Part of a small language model's weights: LayerNorm before each block, a variant of Muon for these matrices.
Each number is 128 + 24 x the weight over its row's rms, rounded and kept within 0 to 255. Layers, rows and columns count from 0. Numbers have three digits each. The size before them is the row's rms in percent of the matrix's.

# down: layer 8 MLP down (transposed), 256x64, rms 0.0523, rows 38-217, columns 32-63
# up: layer 8 MLP up, 256x64, rms 0.231, rows 39-218, columns 32-63
down38 096:124129112123140141101079136156156137120104122144160125097172148116122102097152145138093131134165
up39 082:132140149146138122164098134182121186104109141128105126139162135091131122147087145132116102147094
down39 076:122111112100117112172142163133128134141136141150153117113096116110106112128152127085152130102081
up40 106:127114165124136142138104148125113136144107101096136153125157134145131107141134069161090147133102
down40 095:170124122156104108126150104165122093109145098141113080155170137135137111104133117161135122152120
up41 141:146128101112112119148130125106119086149157138172121098150119119138170145138134105107119103142091
down41 120:135103145136122148135092157146112112127093091127135105081147185150120167114114101126128133069168
up42 113:101108137097134121111086129086146139141159143186154117120142131174129149130151120125125154118091
down42 111:087123160132081132148171095142140141100148118154141130117120151130137132095115142150109109092100
up43 065:107152184150162146128176128100137140092141138153075129161116137142133111141079161123127110119133
down43 066:144094120109066087141126150112119165147147136119097135155104126145118115179128089112092138151128
up44 051:121133134139112107131150148085136143150124089100118160125112136143134108090128108196134150125156
down44 051:063145146155146134119122121145122165116139162127123113088134173140104162139073111123154132101099
up45 075:097115145146114137136125152152111155143110110129145133095125155136127167155137136150123173140167
down45 066:152131119157151139131147131134121145084140088128122128126159167111182115071122175130098101153126
up46 103:117078123126159182140110111090157133105161142127126136120117122110099139168089112117142130152183
down46 103:123088133138132155131150139138162119133136131142146123186073120121140108081137182105106117065112
up47 105:146107107146103110124151086109146134178093157132089159130073120138114131102124144100120103153115
down47 107:098167152121139134126134156138171116122135138132118137140137143102127118069097151144149090099129
up48 103:084123147104110142077141074120161123143130131128164154105119138094150143177145099139132090113142
down48 102:175174130164134140105140139127122140117137126145105138107162117102145122115103145168126133149110
up49 079:184170106132140103119152146095121103158158128094139162117156119113127097103109069104145152149171
down49 082:114131178110139139150172119141123135132145141145077110128124134136086127139096129125107183141124
up50 101:154124102099108167077147134130096146148108107118178151107110122129156141094121147118158166147118
down50 087:110147157166133104144129166134121140098182120115136090113106106153103114153152075116071108119133
up51 098:126168159131099184140116134160127135144164108119112106138100082137090178124132155166141095132126
down51 109:158123064153122109127133137148104122075138155152155094134154114123176131092135120125110114149096
up52 100:102139145100130114138161128060147127113138103122085122126114122137128095115157118139116092115159
down52 100:131142146138090068153138133131141142067109136189118116128127118105121092161112112099143163106132
up53 099:130108110145110087074112126126132157160157130119111143179118138147127137124146157094152115102099
down53 083:140145129146124166113124124117134118129116139179136094119122123152121111200155080110113144119122
up54 094:087123101128129092136117092136161165133133127133116141142108134148125137123158152074152134130076
down54 097:116119143111122108102161126162130088102123112167136136106166101168156149125157163153099129157115
up55 070:135117167130127134107103149112109157182142146144113106132130110116107093138126137098138117132105
down55 080:131103107105149117117132117140138084133091154148140145142102116132130122153124092126117133094134
up56 136:131149125124137114092135148123140123135082098148107147117150123166094126143152136130098132142100
down56 134:144095134162103123132113108141121099119162174133180141135149080065137169116146145129165120129121
up57 089:119115070159125120137164162125147123105126134150142105087133116131129093160171147154143123126157
down57 091:101127128107137103120130166175153120073121129102141112153125157117144122135137143121135111157126
up58 104:123091073123096117134116104067128142117104117096100164149127136148148110149184128109127104127125
down58 085:132119145179096138105115129156096131108108129145123118108161130160122101125144085085187144113091
up59 036:113129140141124158159124116136132183101140160120137134111122147131136172120116138131157144163136
down59 036:151135142127123100115118147146154143165121111126116071187137086121157101126131095134121104119119
up60 094:097138134114116080164090104125138123097149125147096121181120158137155084126173147156126117106144
down60 080:135120162131100130148127132101128132115119128163167131101125093151096129174131091103125155124116
up61 102:128136173169090082153104146155091153112069136106119122174154141118124092128126109109100125122124
down61 102:138101113157134095112127166157164123119101115187141105104140109138104117131142123094108153138171
up62 130:116114112140089082146140110130118133136186147119162120152082113130111146129147105142167109134079
down62 135:107153123106127147146126132103105140137121160112177154160086078135149111129162143128130110083130
up63 101:110129130151094118147097131135158116122112118132136142101161146075116065138117115124109148116127
down63 100:115127098136080136142152130092112167117145151134141189138081071149108112133131187131150117116153
up64 097:124159093146117138084133123130113111110116118136141126153109115158127091140103142137103114172137
down64 110:149166128148114094148098169109130142153113132114104142143157167144156112147075165101086132129099
up65 079:160131130122170130136144160127124107102108166119120144140149075131143122124099108143102134132082
down65 080:103117166166128148163170158112161116100159139107147131121129091130123086127121112134122159095123
up66 100:068153111155171157138111117162127126119121091143091130138121088092116139124151123102136119077168
down66 093:143137126145127115148102173115087123150153156114134106119146086125166136139100103106122115153132
up67 082:082136118112149102118106120150085099128163193136138128146096156155150141113105110095122132148151
down67 080:139168093136081118099124110074132126159138122130146097161161105118122119081107133183140128105121
up68 111:099141151125131112162139173106098143121117160099158141108133100142091172111112141119118160091085
down68 108:100126134146120118109140111110092107091156115109116125135135125114173081094129113103109133139115
up69 106:156140116175087127154163143093100101095133150135152149113146156152109145156102120094118110105136
down69 125:157113150078130103107068110143152104114103138162114110105148136122148129124126168115154131153146
up70 106:090148112139159107138107135101114103146168111159109122082130077107130149127161160116166113138125
down70 098:132089130109102143137153107117109167138139164122127140162120121142162139121085111144129177137106
up71 088:097147087133099136139108115141150161143160132131137148110137139126123169091169152108192128118153
down71 095:162126168129185102122131139088147146128140163111105142109135136118132122130096103146077146150124
up72 099:113088140140112117123114106103114131136142133105130123159178106128173088181117126112133117099149
down72 088:122077104124142152123084104142151171127098109128093119129133155142139087116128117104112117123097
up73 066:106072110112140139141085131159151131121127114128135107180110112123157094135153100127162136117057
down73 060:149099146131103140130104134172128124143146131157124095143122104153135107157143082123150143107121
up74 093:150111087182120122137182097158103129133138086171105096136142126134124126139118090110129145143114
down74 099:121151123139125185105141136135131107093161122187122108173113126142126111113111129173123121134095
up75 096:121144152101089127152129102166085140132121135134093176151119126116139087126161136120138076120109
down75 102:154156141148152102135110142156109150089142076157135131141166124148164096078133134169121076122105
up76 103:135115100122121142181087129185139153101122127103161132146122145128111130117151175115138092110140
down76 097:124149122176128095077135134144121091122127151173163106089107113140118120162148114172138142103136
up77 111:127133118107102182091144147105135124174095148155138169148104120109125105089144114129100136138139
down77 099:125128149170129134115115115172119165149170149115148101142162088159109122118107139112123129173102
up78 098:082146153161116110167111140134123162090098126114122101160150090114155150103112157155143117153124
down78 088:109155160165115123146089162148116137099133123150144101153143131132108103159130072090142116116111
up79 075:158130127154116092128164163137149188113118094086110108134155145115121103162164126145089135063137
down79 067:108123128101144124136111087149132152144121109092092171113138147114153167161145149141123109112090
up80 131:114098139114155116090130123142139129085156155107156132129126091168104125120135120141094151189126
down80 123:131109129119106129143105060143104133150107132099102134142121121146112105131093161117126187126112
up81 096:176125144158110118168151092161112111112131152157113106169126095128117118130159166120124119162117
down81 104:133110144148142161161122100137132116111146128120103095116104114146120160081130147126071108150160
up82 100:115164125119113172145132129100126149089119115139092154111139175138129112127110154113123152153107
down82 108:132084138123099072113144146114166099144149138094150086130137076108107150129155106127150127111104
up83 135:112159104180118109105126133104151112137148113145112176116138131086101100143160099116154118123134
down83 127:100131140172145133142101132180117101176110113102108109141156167122158158066147111144106133120082
up84 130:141111126180100130120173149077156106169130126177119135146126127084100106144142095111121095162150
down84 136:156144131156155139119134127094116130124161132091151102131127119088113152115151076131141132088134
up85 105:106110121108134188115144113104127139159146115148133155126075094133130119114152142128146152098124
down85 093:121151148147130101126128189093127130151149113153110127127124084113113100130128076106149147138113
up86 134:140140090123115120179168161141140135109135110105199134120147108152122119107101125146121119098120
down86 113:138137161150160106139127167118157090147180082127166139130127144162105132119144134132117135141124
up87 149:116176128094164115090091125143165110147149078143117168126178114141091113194157122125109150104116
down87 168:113129125138132131135126116141138089160120184095112114119165122176085131112140168125153128141128
up88 099:119140076150151104142117141101118107112137134132128150117075173157157137127125119060137176129134
down88 097:146143098126121079111122147125133103107085139156116144105168134128089153116129164163157109138137
up89 093:121110156152134116109112129159128132135156127148126081124123139153089139138119121120116117110142
down89 086:140121108115113103125123135101149094135147124134148139106171054138126125146163051128089122129109
up90 060:117133120144125109103131180141149132095149148138106107153147098130111059136133120105144101117091
down90 053:126120148173139148134097127189133124141097150129120119133123180160127138148106123156122136093096
up91 050:096144154142129118123127155100111174096131140137158139169064175115159133157135106131123121116089
down91 047:122120129121116116127099146122119149169085126144139151124092129118133150122117143148136162144104
up92 116:120117103132138123153124135113159071084135117153147142150092132161145102148114071133121135143153
down92 123:126137155142104142123172183133114124155118139131169132135108114089121103140109108139137123147129
up93 094:174112115119150146091125157154144135129083134169168132126117132125126164129176112073111125136142
down93 089:087127150154087119114088128109147137106149111155131142110144170140126131153123091130104151137132
up94 107:104144125125155082119166164106096127141106143129121145113104118130125098121141106120154082147112
down94 121:157119159125121085109125129145132115147150133153110101150103105114106135159130123108107148145118
up95 072:130081152063138121117134100118089121123125113148110113139121087176163151120128140100143097108136
down95 065:117109176114109126147142104160148131138143121106109144127085097152107143137138127131102171102131
up96 093:151156139130105126151132108107126105133134103126130136117085157124142076158159149120147125085151
down96 088:140099146104126139148145105110137120159085140105131131105085108136096131166143111124096141094183
up97 107:134110139160118086156181133095119100130148108129149142128153123130104117171165076161127122125126
down97 102:096118137099122177175098154094141136136093126102124138119122163100108141140097153119130141116143
up98 098:126136115132110125151126190124137147114162139146173150151134103065121091116139131090116147128162
down98 112:151170153129147090092144115154120098171125126140090096104173127165147130135141115116157132168103
up99 063:182135123119122126111168181148091098116142108160092131121194083126112118107165134109107132123106
down99 058:122099107130113165173139085130107143139112108114132131102134145111108149139112143109154166117119
up100 098:146117123126129132188134145145104142075110155193121122139134155115109085106137134123131175141123
down100 105:116129140140134114094135150141148105190100117109145108127123135135107131176093115145110101105135
up101 056:167136151128118174075142132141135111092134118148143130121089130148132105144145136129177099103146
down101 063:146147173156125107097139156148101131175091125133127089095134133105123146156098147107142108131059
up102 067:096133148115112129111138168109134173108135094119136101119106115130106085161171122104131132182123
down102 064:159121101141144120130149075154139150113073142120101132117132133128139180121105147121159109142130
up103 125:094158134124142097073181112095124113110121129160134171124131101117097140131141136131128127151110
down103 155:137144125118150154148085187175125169109127131107143109141105129148125085120121147110112128110134
up104 110:153145129162114112137158097097074139098128122133116108140152098118116096132143075125150169129125
down104 116:137125110130100177156169145152131128094125128152121105139146110125105135105182073160101148123151
up105 104:153074130065138164095129127188129109103094122127149131165113127144150168172148136154135116169123
down105 102:124106149127102116106123160120151090162133132113175128109132087177101103119147073134130137164106
up106 060:108163140162133137149132100078110118175135129111105091179124098094138151143129130101148126120141
down106 065:111123151124184128148118143154147144109111141153131112115145100136195144102146116129118076152113
up107 098:120154110122109118129122127153067101113133169084150132173094144155137112135120114089132140137099
down107 099:168163119141119119103168157152132089127140112164132101139178120144156072101133153124131124117105
up108 077:113111122103151122148119113106133070122129095120113145120129138116133089157149137146124153108160
down108 070:085172191121140158139126140137137141134152141117138112087163117153124135139124147129103143110119
up109 097:092121110121127162101170114117189122168147152120104162133094107159150139126136141138140140137147
down109 094:126122136154140131137124100161104106099149109187124087145176124134136106092125133148096096143119
up110 086:119113151081151153144151142145117092129118169110108124122108116108154108102163159114128150125145
down110 084:127138118169157150122136134098131144098150113149121102126104052107112156155123116114145099136147
up111 048:118123122142148124177121132131142088131139108100106093151144106147150119148142114103117102118106
down111 052:146137168136129119129087145164107158178125153102157136111138141138116140152128116150179126100103
up112 101:140080110141138097110157149149149130109128122121110137139123109094095152149142112127167077099158
down112 112:083144113115135154159148115082125122116118141135154154134114127119153079083129145127064116128091
up113 079:113147136163116076110147149142127151154111107154114147137124065143096135109153146111132129130080
down113 068:126114111135147146158133095109090129125117117125166138100119095114124178106132188122150117105148
up114 138:116131143141145086146156114074136119185164133125137125164109106106141131155111154120129136109109
down114 124:148082140115100145142123100133115114109111126153100148123200167134121148094120137120174102099115
up115 087:153106129166159115121108131151103155159123132085084156125115145146103111119158084121116084137125
down115 088:111148101140126122128167147136105147139139106125143118164129100150119092128114179077130088117117
up116 110:121119160107098082108149091125156162128184126110082153135130144186127148149118095178123156075123
down116 121:127151142108126113150123131120183156146113130117123160166100168109136158145097113126130120097113
up117 104:126128136150131101157117131188110165121171125128120176161103108149129139118105166165133121099107
down117 102:149136123143102115093158154111183136127150141146179109110150093114136164123133080087092148163118
up118 092:124134113125145165110103122116129168132115111111120178089094130122073132136161155147178130173097
down118 091:130135140110140114111098122131144129103114139125147130120130121134140190111149125111125131094117
up119 075:153127137131094164104171137121107109123118131088127144139146124143146152111163136102114145111109
down119 077:150094127152121112145123141126125157140129133138129100106117124156087131162146108050124125134150
up120 088:072152150120116125144170121102140145153140150159104130123143141113131134113092152112091094116174
down120 089:121118143127105151112135116120095093146092154123180124076114139129125157153158123132127171148116
up121 107:134123106109140134122149128162141126116163139153109124158199100079104096137148116143118109127132
down121 106:121136096142135137153107108141129114087096111105178165099150163161147150078127155112137134125111
up122 062:110101141119142157145155124125095142118129150156099138083130137112143138135144127145082108127151
down122 060:118145156147144122119102145103184113106112111119118103115159097114119156114105139159116110152089
up123 101:109106128056172152157156133108141094142099144130078145112109173143130135147149143112096111143170
down123 095:110135127176120123116108173155114127118175099121162118111136118132132141114092127125111119162095
up124 120:110131099126141144096096125104158129135098128105151132139161111121131169165152079141127082084118
down124 125:100123110147163141151113081128141137127130121158122143154163108151118072124127167104118127190133
up125 094:103072137111118156123134118131103112139151079102139115108112098136112157112166134099138137136132
down125 078:115157146131095149135127142136096144152146122116177147099135092148115131162137098076089121131154
up126 094:083126127160135090166120145152129111121149136117117089104162076114094130092130154085175115126128
down126 085:092094171133135170149124108111130137169076134112176128131098100132125116125125099114139147128115
up127 092:153128135175105176121126108144119101132081072102149140136164123110125179142140153115130128110132
down127 081:118130174103171079148127143119138154146117108117146081133142106095086126133151065115169139140126
up128 125:063118134146143134114138162136135128144128137138122079119133081103174115139120123156149103098146
down128 126:108175109095190084122138133145150142105156111121086144145124119110158099154156125153117111122121
up129 111:109127099127165128149080108129141140163150153150108133124117105184104152149142175134083107163122
down129 130:125137107160142108149151135119135156115144169134129130110116123139110148168154090149110095093151
up130 102:137166095139121182113139152120156130134107175142139116160092100132131129111146137113147140089137
down130 102:143129164148121083127162147106132143086128102136045140123121108160111133097114104123098115138136
up131 092:117156118117090119115162178127171152162146112104105153120171139123108100142073114111112117052133
down131 091:152059128114146125109104125108125127125112122115139109125116133114125155193125140103149134158087
up132 094:125141124156122188130130094147106106165151115126112137146112098167131141157166153131101198101103
down132 089:130160126124148128143094150136113104166112165145128089133085074163130100155146097128144135163070
up133 102:125164163095108147126154107132085145093091109125142143133141107110131152143167130145105143146140
down133 101:159141146120140133131103109104105116110148071152150097133154082086110105127169090117086122096151
up134 118:122134108171110110124174147114153132186159126131107113150129110114148124142125111108128113069149
down134 110:139092117139140108132109176108149086155143125135133132085140142095138139156151047153130158125108
up135 103:133120113097173074109129182110140144141125116144143160155087152166125120125134075122125122131096
down135 093:134098123144153156159128121119145136094152141124142091151091120093089105144104100200123140107123
up136 113:139163199134135125119113123136126096167150113103116147183137113103151111105166135104083152147090
down136 103:155170133132093121131128102152098134125157150124166132137096114128152106105124174157103140155109
up137 127:108141083136104120069155149121143171148105156155133150128099107145099133128145131104119162132137
down137 138:155107125111116086174084143153115127134106145124134121134113117117135114159132152134161146137156
up138 081:167117155135171112112169180129162118098142142147134151149080130157136126147173157059123133107139
down138 087:132135096128103088121121133145129114123110140119142126123155158096136117137078102101144129203139
up139 116:099132091114137137127137124148146123163133120143110139112136147174086163127137125124109130135082
down139 111:109124119169085149124110115104169128140107115117132145136122093106132150128139128065146111143133
up140 112:146157156150099092115123164162132124105122113136156161140127110126118221136111120163103093100120
down140 129:154087128088142094130107113132113102116140182140133125109123068132133148123125151138120153179148
up141 130:141117098168134106130143163088137060119108092141100148129106110157110132156119105120143114099075
down141 117:111197105116156110121139147125144131143141071136178141136111113112129134134189159097127108119151
up142 115:110150146202111110127138141158130136163130109103130113123178109111136128145104089091133098134112
down142 123:140123084135152101142117170087088159125134158129170141160075123134102112158115108149136117134129
up143 106:137132115108140110133150110088144126089145110144144161144086100096110173152114100147134084106100
down143 109:132143118114114122156159139114130140115162124092184129107098118117150127141087094146135105100137
up144 116:132111114158089121096122141121124144124099130158120081129114092177157145161168116107145097119130
down144 124:153137090165115121128153126085116091124140095122113148153183136144095125138165146132146100079153
up145 085:176127117089138163153171095148091151121145108092114151152101142138179110145121123138119096103112
down145 087:147156131157142113130119162136119136142124095130139128130118097149132111154116111101173136108118
up146 109:103140127137123167109167111098109173129142091109089132102099112116095146161122129149131090106127
down146 133:139166173150121160114165125098095095121142134126112134109133130138147118076132133108116127107143
up147 081:091127096140088114125148117125134143144133072183166133132128133154157121108110133145156109148104
down147 082:141110125164140135154142130114132102097110117155110114129126096121140106121122117140115112099136
up148 112:113138146123134141177145121124130119140097104135140114157111144104120134133132150119107121102146
down148 105:116136087192116156147125172136144137112119103181117114144180146160139143106098092139141110088091
up149 122:126131146100107156085131090124124086104140135122135110118131077159120181121133138136168166132134
down149 123:121116145173146111104122153113127112106091160158133113105081139141124144120100126099136116069105
up150 124:143126104141155126076119159152141128129113131126099146157110092095175104097160120141125119139137
down150 108:079132150132155152136107119162125163104114136104144091125112132118167125109133138161110101097150
up151 104:074173125145107153138131186119123155130109087110131124142139081103141103148135114128182125136109
down151 100:108171148085141141149144142145139149174090137132109140160098110131106139157120101137134145130102
up152 101:101110104128114089083128149123172114183128148088120126136136094116155165132138119098141143120154
down152 098:112129142144128148174119158129096144072167136140103125079148107167114072117147086113118119137140
up153 096:144148169134087142119097154150127130115140163129155091134160105132145141110143126141134138139132
down153 119:115113119125165121138141098134151120137139124139107135093078094147126107166170126115149125115128
up154 102:142119071098174166166101121123111133147161117136113120155145084129133086137126124109093119114130
down154 104:158130157119141171105166133134139101137116126107143132090144152145137150073127152184132112147096
up155 104:126118145127104149117100146104096152136107107158139151136116149074123128166136118125140114155164
down155 102:126133122150121123134128118110126126085152161127103162111191127131127130111129155109139092117121
up156 104:147106109119136100142157157096111138127128130173145102126142118115151069114146105084191106142108
down156 123:160130139108142132146087100134178117129139105131137078130142144149155166149162071114083154122154
up157 130:087168137160119133127118139140120107104112094103091181135134109129135120121163096089151094162142
down157 134:138135132111144078124138147164135077160128135123132085103164149157123113118130102180118144099121
up158 092:152114143159128135134099085109093102111141089167126174137116149102143078129172105100106149120148
down158 081:106172151164105111119105160135136146128152137165138120104099079150101129139131092115119150175084
up159 138:128130117088107117167121130138108108114129119158170105144144108114121122143140126110120137159085
down159 137:102143150110142116088157109108130101114149139126160172116112104111137108123132102097164154136101
up160 095:090140129188130117147122115151145071147151117154143110091105120132076087152115137130111151128104
down160 082:094103152154134182122114153146127154168129146132084103115132080099094111166128108124135165088141
up161 100:136142171108108149129119132131105083091124104120123158178152146112148106127132134114099127155131
down161 109:101169106105160112120136192131150088125126108141127135132122154132114108121161102113132064122121
up162 078:111059087132151132164112093134120116105123098141135118104126099128152126135158116126141113158114
down162 075:129124193129149127124089171136131154099114117112142156088138123133110106137128092116147127133157
up163 060:190127122117137116153123161094091122131162129123119104116147127130158114134137074119118130092087
down163 053:101133098095138127127118111106112130121109117095128141137087128106114161103170147161153187151154
up164 113:146139171149145125069128127133126136137147111166120134116166086153092124139121106106069172111090
down164 105:081131095139116170127122166123155125110152119113097112203165145155135167127113113121113137143137
up165 112:095148105196127153126096145122149167141104105161148150164137149075128130141120142108129102100133
down165 112:146101148099119169136136091105130158111133143124120118106123092165109134128145130104137140133148
up166 085:165112147101152151129101152117094114126148156104159093157156144131127153129126125128092136153113
down166 091:141117134150110147167106116117116147114125079104118136102145114098115131090139146108149135154157
up167 104:153121134094111190120132126157141151103095089090122137157118104110129144142129112134143103121108
down167 089:113120173147135108088097162091162136144130109152118124140104117165112109153139120113101144146144
up168 117:111105124143076155153115107137152124125166146150156147151144154166108139116102107162095156159103
down168 131:123106080172131152114165108131137154110118119141162115145112113127113111194151127117112142115137
up169 102:171079105077126113117150110106142107117114097109150152173114151153164141172170112134125111135151
down169 087:147132099151113139124136136135129142136129099138133089151123087124099119189161081105125089132117
up170 106:116088100144158152147138121147168190102163106133105122098169105133155125167087119140122143113150
down170 100:156105121075133073111102114148143116133118102118112148182152184149151092111142181157132112107125
up171 111:094121122139127149110139182166064139103143161128099134095111092120127136161164109150089122126143
down171 109:182094119137115148104128128157101109130119144164115140123081144136155102144086129145146087121115
up172 095:124146135109119151151143099093122115128122165115110107152127174125140108101103105108157153122128
down172 103:145127101122133117110145090178150121101115145144107096150145170142153107111134109174094131124132
up173 146:101126128140122168155153161122181174134114122115141133144133116087125138138143144109137101074103
down173 149:103133117123138141121122165091134172163122146123134140117127198135113155103113162106077110123129
up174 115:135133101141155131120127115135079083105169095123102108122137086136084148156161134081123143117130
down174 111:103111094141118124126098124117152156118117107125128101116125157127129163139088119101158123101140
up175 112:092127131092185169109126136137172139145136134150123121121086147137129131140139097110076140100120
down175 099:162141124156130148138141132119170098109150111126134064127130120129116120142173072107090187126140
up176 093:145154118076110165124145092113098138083129153129148122119105139108092138138126132071119119098154
down176 093:115132125144111145098152113127078151111111094104154092145153174103153151141101185130158089119104
up177 098:146094141118117168110181106123138119125117119148131145136138142127147092145176113110145109127152
down177 089:130112150120080112126137124146104150105139129177137139155149152187102073104125126134150135120099
up178 051:105135126110144126118138169145125144121120117142125116106166086126092093127148125092139076166111
down178 049:148095123138152134182129100167119124098112194140121122141106105124126134127105118157130121077121
up179 128:198138169128099107123126145119134127139156099166110110125105135133112124164128112104112125116120
down179 109:071167140091143118136083147171107125106092132130098118121131122128132116087142169149132166145127
up180 114:102122121103129159108119096169136140121107129117123105135127142133123150143120110138106124145136
down180 106:131133133153127116138128151108114125098166120162117139132155147140126170099133130092084086126153
up181 121:099100104123097154141154101120140105100129151126126108103144131106102172136172102118098162115149
down181 130:132139133113122108142129151085131118117118122112160158179113097100155127157095150139137131175143
up182 116:137124148128160149116176128120144090121110087146134165147112094128154134154120118131110142159137
down182 120:143104112109170109128116149137174098146118120140145121095125175098125125102104117134148147128091
up183 115:125116119133156104104130186107116150119081146143100164150144127131140132165123083146081105113106
down183 114:119108115157154135132122107105127111117108110170164124141100113135129156103159165120136116064139
up184 052:118143152149151094166142154137147147153139200132097127097128125154110123102117142151089091103119
down184 048:152143124156128068150107177166109116087139122127138098124133089145113099134124108161155125135100
up185 102:124095120136105131146169078093116169104108173113174103167118123107095122123145109136137112146132
down185 108:112103089067111140119147124128152156145130129115111166160105103138136141106130132136154170094150
up186 107:096148126146136128112103156162148118166134099094098145121105148115062125146109146137118164121105
down186 091:093144121163157130094126146159114106129139137147143165104118071134113113165143085117126135118128
up187 110:108107141144159144126141085132125152132113096130138182160094136104126191155070145113093111130142
down187 100:116148103147130130111145124094149111125161173103150119118135129104151105140105117124106141126131
up188 063:130127149098138136142107117132123112124127127104144151158094080077112146127119179119158159126160
down188 088:103112117166129124071152122121129129120183109062123148129153185119138139096130143115123093169114
up189 096:097122158160142164124126117113155122138132154136142101109133113149158105162100124074168106172120
down189 098:140106150120127122115136105087139162135113140128089107116206150094206138105151165142154101120160
up190 076:129075092131125133166129104102141111120153158086127114129143112148134129128137106086131118127142
down190 080:130113168139133129163099141146119138170113107140164124124110120129145106143095151155147143079128
up191 179:131179120138153116106116134138157102160142157166113149126065120149132148142132076147089134142128
down191 184:114171118111128113089111164114135140139175150133155115120082133137087128172125153116081098155162
up192 097:132160089128120161143121152136131108103160134117128121198135141131155105125093132130123111119131
down192 098:150114153138139092130132137123126095122155141142104114100098118119125138126164094158140129135131
up193 135:108135148163132133155118128108162145114139122099141146121088110139163147145095061119152096084099
down193 170:101137096143111160163139145128138159094117113085108130104149134111141123098126080104141136109097
up194 126:137158141121128103118111116121148133125136141133133139119125084128129164185165122148101092097152
down194 134:166108133130169117099121166123125092142100157146110141143140146114126117115129116120156110141117
up195 132:093149076103109104108152136133135101123145144125158126136153090116143159153147125125125082143096
down195 143:149166132136096125095114151131103116128172098113104149120115077133143107106147109082167121136094
up196 099:162100108147066118131136121126158101138122149093166098100144129134130111111118067122140135143142
down196 096:139121125155138122080138182126123106172102123137128094108098124106083123157118105120110159102144
up197 110:098131138142121143153138122088167135133117131129136180122128135123109106132135128111124126126149
down197 111:147127146158152103101147156151109081164137132144084128131175143118099134087112114126142138089098
up198 056:148140153128099096112156157135174144104136149097107118139135094135097070123170103112113121149136
down198 049:120096114198132115180120137165115098101045126128123135134130122160121131113106121146090130110105
up199 067:126153099106090092144140115125141128126120134128102140134110110164087131126151142145182121108045
down199 073:145123153122122106143129128133111147095111088121098147111131085144159178078112128142159132125160
up200 078:143122194140109122104105147132102107120117122097125119148109098133060117154131105109128135096097
down200 074:157116108137159150094107118164149109142125091129106126128176144139162111107111132152086126119141
up201 154:134109116090116134094154126093138134129142130138154119159159085169092146167145098145101128162155
down201 173:102131121160096139120161130071125146103166118150189153137123121127148096147114120160119107141133
up202 081:173102100104092102142109111135123150137139158103128123111128118102138162138140105105111107119082
down202 077:130109119137114130131131131101102173083137113157152125085070137109159132114121147119117129113140
up203 121:137132116108109112115102141115128116152065145139119165137161111150117105141171164128085120097131
down203 123:171126104105081108152153108164130105137100164144133098135123157111150082167147136125098123126100
up204 085:106164155140063113119151129128088082136092134183136109106085119106162111184109138113123125120099
down204 087:108134081127127116065152114133117120126167120115121116099175204123142166120107116133133088146104
up205 115:093100157095152115127122142067165116140135132183143146114151116193126109133112111111125122134127
down205 111:151178139152119140123127110152105102122145100097139098147170105096113121166120121123122127124129
up206 094:101128179097132143137143096131114086151112104106134128104107099150125121112140134144108151160109
down206 068:123138157156157134115140168118099086134107095155119123155106109150073133154096084101148152116115
up207 100:096132145123148105139102140141170130095152137085119122133157099146156114149163143068109150097128
down207 103:143090097108061140129153133122116108143131115136178138108153081135119093119123163157139139104093
up208 111:128143167129126106140130136134137095139156139129100112151146128165089121169089153154127119104108
down208 110:153126083142165103157155151141116134132112105093106112140185125142147128087185118121151139097098
up209 100:128090130109097123148131135120107147170153175100166139150142140115153102116107100140169107120104
down209 087:110136154156136108117117142143115128164096131178123115144118102138105118166158102130099166113128
up210 103:119117144138112135149140128097119161122122098148105164119137105151139084116133173129171085075111
down210 103:123153172112186123129141167157071103123127142116118154090127147131079093151144119120129123128144
up211 098:109110104105128155165101126119107131152138059148128137120104142130094151112129142159130145150135
down211 088:142104138132133129121081139158136118163149123102148136112151115146116134099093108093106117112129
up212 112:124148127141117138125104097182128131107134102118122114147120110115142123126112069146119143178125
down212 113:165138102154118079097139162159132144156140103154146076126126100122140140133156117140118098129108
up213 096:148158115107131132107141106147136133165158126111119136161145132141170136137090124110164133073132
down213 090:144135177128170101124081124141125101134124139166134096128137107136116098161170119104094122123133
up214 076:107114126118168154125117161122183147107143129144118131131117097132142139096109089169109127158142
down214 076:140166121152135112128138133151123130121157095162084081133180153096115119091107152149148121116078
up215 093:128145076071112101132157152134134132160167157115149135156133123121136137125131103138122184113081
down215 087:103112168133139103147124148091131157117115129149108109127148093140090095104145121113097142130165
up216 073:077141171131139112128102154134108182132122159094158108128120160128130141116157141066109158130125
down216 076:147110110127122156114174104099117108162136130095162113138153117146169115080149099126088117120128
up217 074:097156146133106123144139087102125119118125170123130129137172098168111133160142116074164150124110
down217 078:133073109094103157129127116153115105136110150133168138133146138154161139109122164150096170116122
up218 094:121103147126121123113094126129111097158104144120151123184117151182106141144172135130141093142108